From a checkpoint of a small transformer trained on Wikipedia.
Size: 12 layers, 5 heads of 32.
Architecture: LayerNorm before each block, biases, tied embeddings.
Training: a variant of Adam for these matrices, 115M tokens, 14051 steps.
Each number is 128 + 32 x the weight over its row's rms, rounded and kept within 0 to 255. Layers, rows and columns count from 0. Numbers have three digits each. The size before them is the row's rms in percent of the matrix's.

# o: layer 8 attention output (transposed), 160x160, rms 0.0719, rows 10-18, columns 0-159
# v: layer 8 attention value, 160x160, rms 0.0824, rows 11-18, columns 0-159
o10 094:103110138113135164165089107117130157117115159106130167165162158158138048116127117172117168166132088092130088129128115154119133118167115119152119095117126095127169125137073094166173165176118154155148143177131099108113188100097153168091099109091138113172102136065146154172071118102170183117177175116104139092159189060091142097165180084116110159187091118078129095095092089155128125013099133065162162115103127184136142140068152160127106107122089113131159172133111105128143138099125158
v11 088:127117120126091104130116145153136205122163197102144155162096135141071084194146172176113076166112166098098143084135166154076130165169049181150166170091176117121130186121135096149180163130114131151114083136128090141086081097093140141101104102080140160105111143066136135164079115144156158136154083167092103122133154090159134112185125124099094143134121078131098090121144101075125144121138151070146146112179170195101090043124126142115120119090123197125159135149132113122126123085158094
o11 101:107158099152128101137142160118119117162122115136150129077146121172141170080115142134130065086121110150088159168148065126183119179128126154110090123137109132145097126125122142103153103182108163089138120080120143116112149119148094099150121125136133106141138161191102138079146120142105072130112102126114128131098130105166102167139113154174130092105081191132139091163081202126115081255123133107156038115097109065110102135151207187140160144117146134076105128176159109156155090159154097
v12 090:080158165161168174069130116182156136165094173158112070191135116095117099080145089140164167111146171095078064120138148188150092142205127115075142118188158094092160080116114112106144127131129136177146182150139168145100168117188152172088156150150072134098119147151086158140088095153128107198094136114170178134157134133169160124071109125094100102126084147113148129142134116152132079114093097144137173103100148183158148148135100140118161136152168140099159127115105066154116103058140096
o12 088:121082103098131088165139173106140116100139161164119151110103111154151103155113085078161146128163112145114153091134178157130087098097206103175072121112083135123127143129176161154104117104152135188146124158128152116174042116062117116109185163137051115115142101046115066136157122162128135157102124117092130133111065138092119157107125106101112144096178156114174131137087159110167155163158157208104091132129129078123107128125201144150068073125104174186124156157154082085150131138145129
v13 096:142095085174095131078150147158128090132183131165136133121087075110192121122192167027099111123148140148156136059137167133136150097138102143129125036089086102089125190092149149161139116124140164149138088149111154157169133157150145135143132170106175136145124161133183152095118135079178131106087087137082116126151142093131093089154150104081139137190179174123159104113155116170131073163076113082128209152149103149115123056113122130154094095151143100122126144110178081114163127136120161
o13 102:147097130104136087109064158114096106105182124113124144056092170143127156116095135082172122102058088137058100124148062171058149151144157150088122163168095174122140089138155133059105114086132140120159128100182119079162128132203109156132101110159171118101156157194140117152134180095110040084168078121147131160093091140142150144130133167117100086151076148111136125117122188186115115167104124096151091132155100105116139142136104127118155140127137153171160156183118163092171080138144151
v14 095:197144114118154125071108097101191076049146108192138123100105151164132200096146137137159098142191115145111165083164195129124142060120101116136216119110143092150101128147089136171154116079098104127149086132141144157147145173149150142181133124092177044102101110144176101175148164152108129135148090114085151083155150126149135159154163116138139135105113096111108082129141153086183130150067088134124088111144105149129140130154143161069096086056108169097125112107113104151080108133107135
o14 098:157147150103103155133105053093109095122156150182118105136096129060159088126133172113097191091097176155120106143133124100139162105094160170127160116111125149151171130131038088162099125131148163135141189160077066086123102132066090155143171102118167146103095085197171215113126170094141138098111152142166135121141197094159124106185120152120121080164132103163071108115128088116124097080121178096139103122178132152137170120084162101133148089125129117058123104089105128105163141159145138
v15 090:136163148111149134159120068127104193120124139156130145107127116156093111184125079150139173147154101122119127076119123113126168135140095161084200152111180091096136152116130131109106070113114118161145136128125163115099129023099115156134175119129074126091148100079101089179174128135097154182111128154150072143113131173097190144143142165162143131100088131120164154116119140097121145135087140091205091117093170111097138168154148102149132137217158196176165066138133056172107128072140086
o15 085:054119101134145141140129148143147169185148157142164154137151093081126120098168106181109078157151097120114165120161143136107083157116125160121119153138143120166154145143136109158157136222137119066100104134074157117160096113094073127153114169132146137137130118163136219063103065197147121110082125100137118063179043136159137127125152090128134142095153091135142123181090111085120172165144112140112125124142110140119046108091171159156070104099122169090083108132183113116102129190149095
v16 095:115089124106124070105104149146123155084125105161138080113063175203113169168136150187136184177126108098076167084065137155107127144200105158095080146117148142133175120131084119088134076145120093147084095106137130140138150061089114132164112055103151136121119109112166128100150135138173095185162127141170083151100118125184155187160155110082130100147071102124153140118138132105131165139143137105127110149131203108084117142233086170113159141127149134113114180132152142131109176095115096
o16 095:121125125119167158079141100193139150181127174150131143076119093126133049085143122071098039123081143098098146121139094134133119143125162136108161104118163164157133136150094114111141104157135100129128145144074142119080094162113133162126125143131112132152060130127080255154101081154075132133115117167116143117185186084143115063162059130120142150151152113160134171171119099104104133148153151144144104130172064125123135121083208161097095136183089136113113128155150123088141103104160168
v17 104:166136118079078191155115098152156119145105095156068163092126086118076136230081139103089191119154113154115110122135166164123101121151106167097174151150102153134137114162122102087108142082119113204176125197121050132160117078105123116116132056114145124194068112111195099183086135157123181162097136142150089134144160080085137138141104143146111117122168115114131160145135088159092078087158125132133133113162117156128184159158124104086124132119128103139159167169086172107124113129120083
o17 107:155101130188128129104126153094101162123087195085132132126176079149129098096099117105087144113101094160138131106129053156161125102106138134175093074136098109085160176114216113153145174093199158081141086124126108139196146123142128157100108112117131123108114193076079121125149069129128117139083155123119194104135168044135100105131154097083104128116132164125151066165122197146123133081129115095135219105113180117100129109117131179122165128152117162157105173170147122145168104130119148
v18 096:181112097051132145116125186140120110044164090213113130138101164108174109058155160096125177103135117160205154088182131139155129115131130125140153174171093076115121082129148146139176113159161169138128109134159139145127134093144035113114116123119143133157134089169168107113154133141120120148133135086152145086147141150102179115140163076184134112176153062106148116169144113104122169091128092175132154127091104092104119167121081097100057094167148142087134132181106175152125158144120074
o18 098:088118149099105197196136095107138140141101146137086115110099117067123138169138109116130125113100115091110103104087132173129140067133157126120128116116075133188160143127132135141133125123177149140171073182072092131142115149116123134177133132125138157175062180081148193169145099127121132130144219132129109156189122068115189089149169104072113119161132117110138169078204064136124155035095138065108177109163114151142103167086077138082135136096135139166136132119134120098138150142126166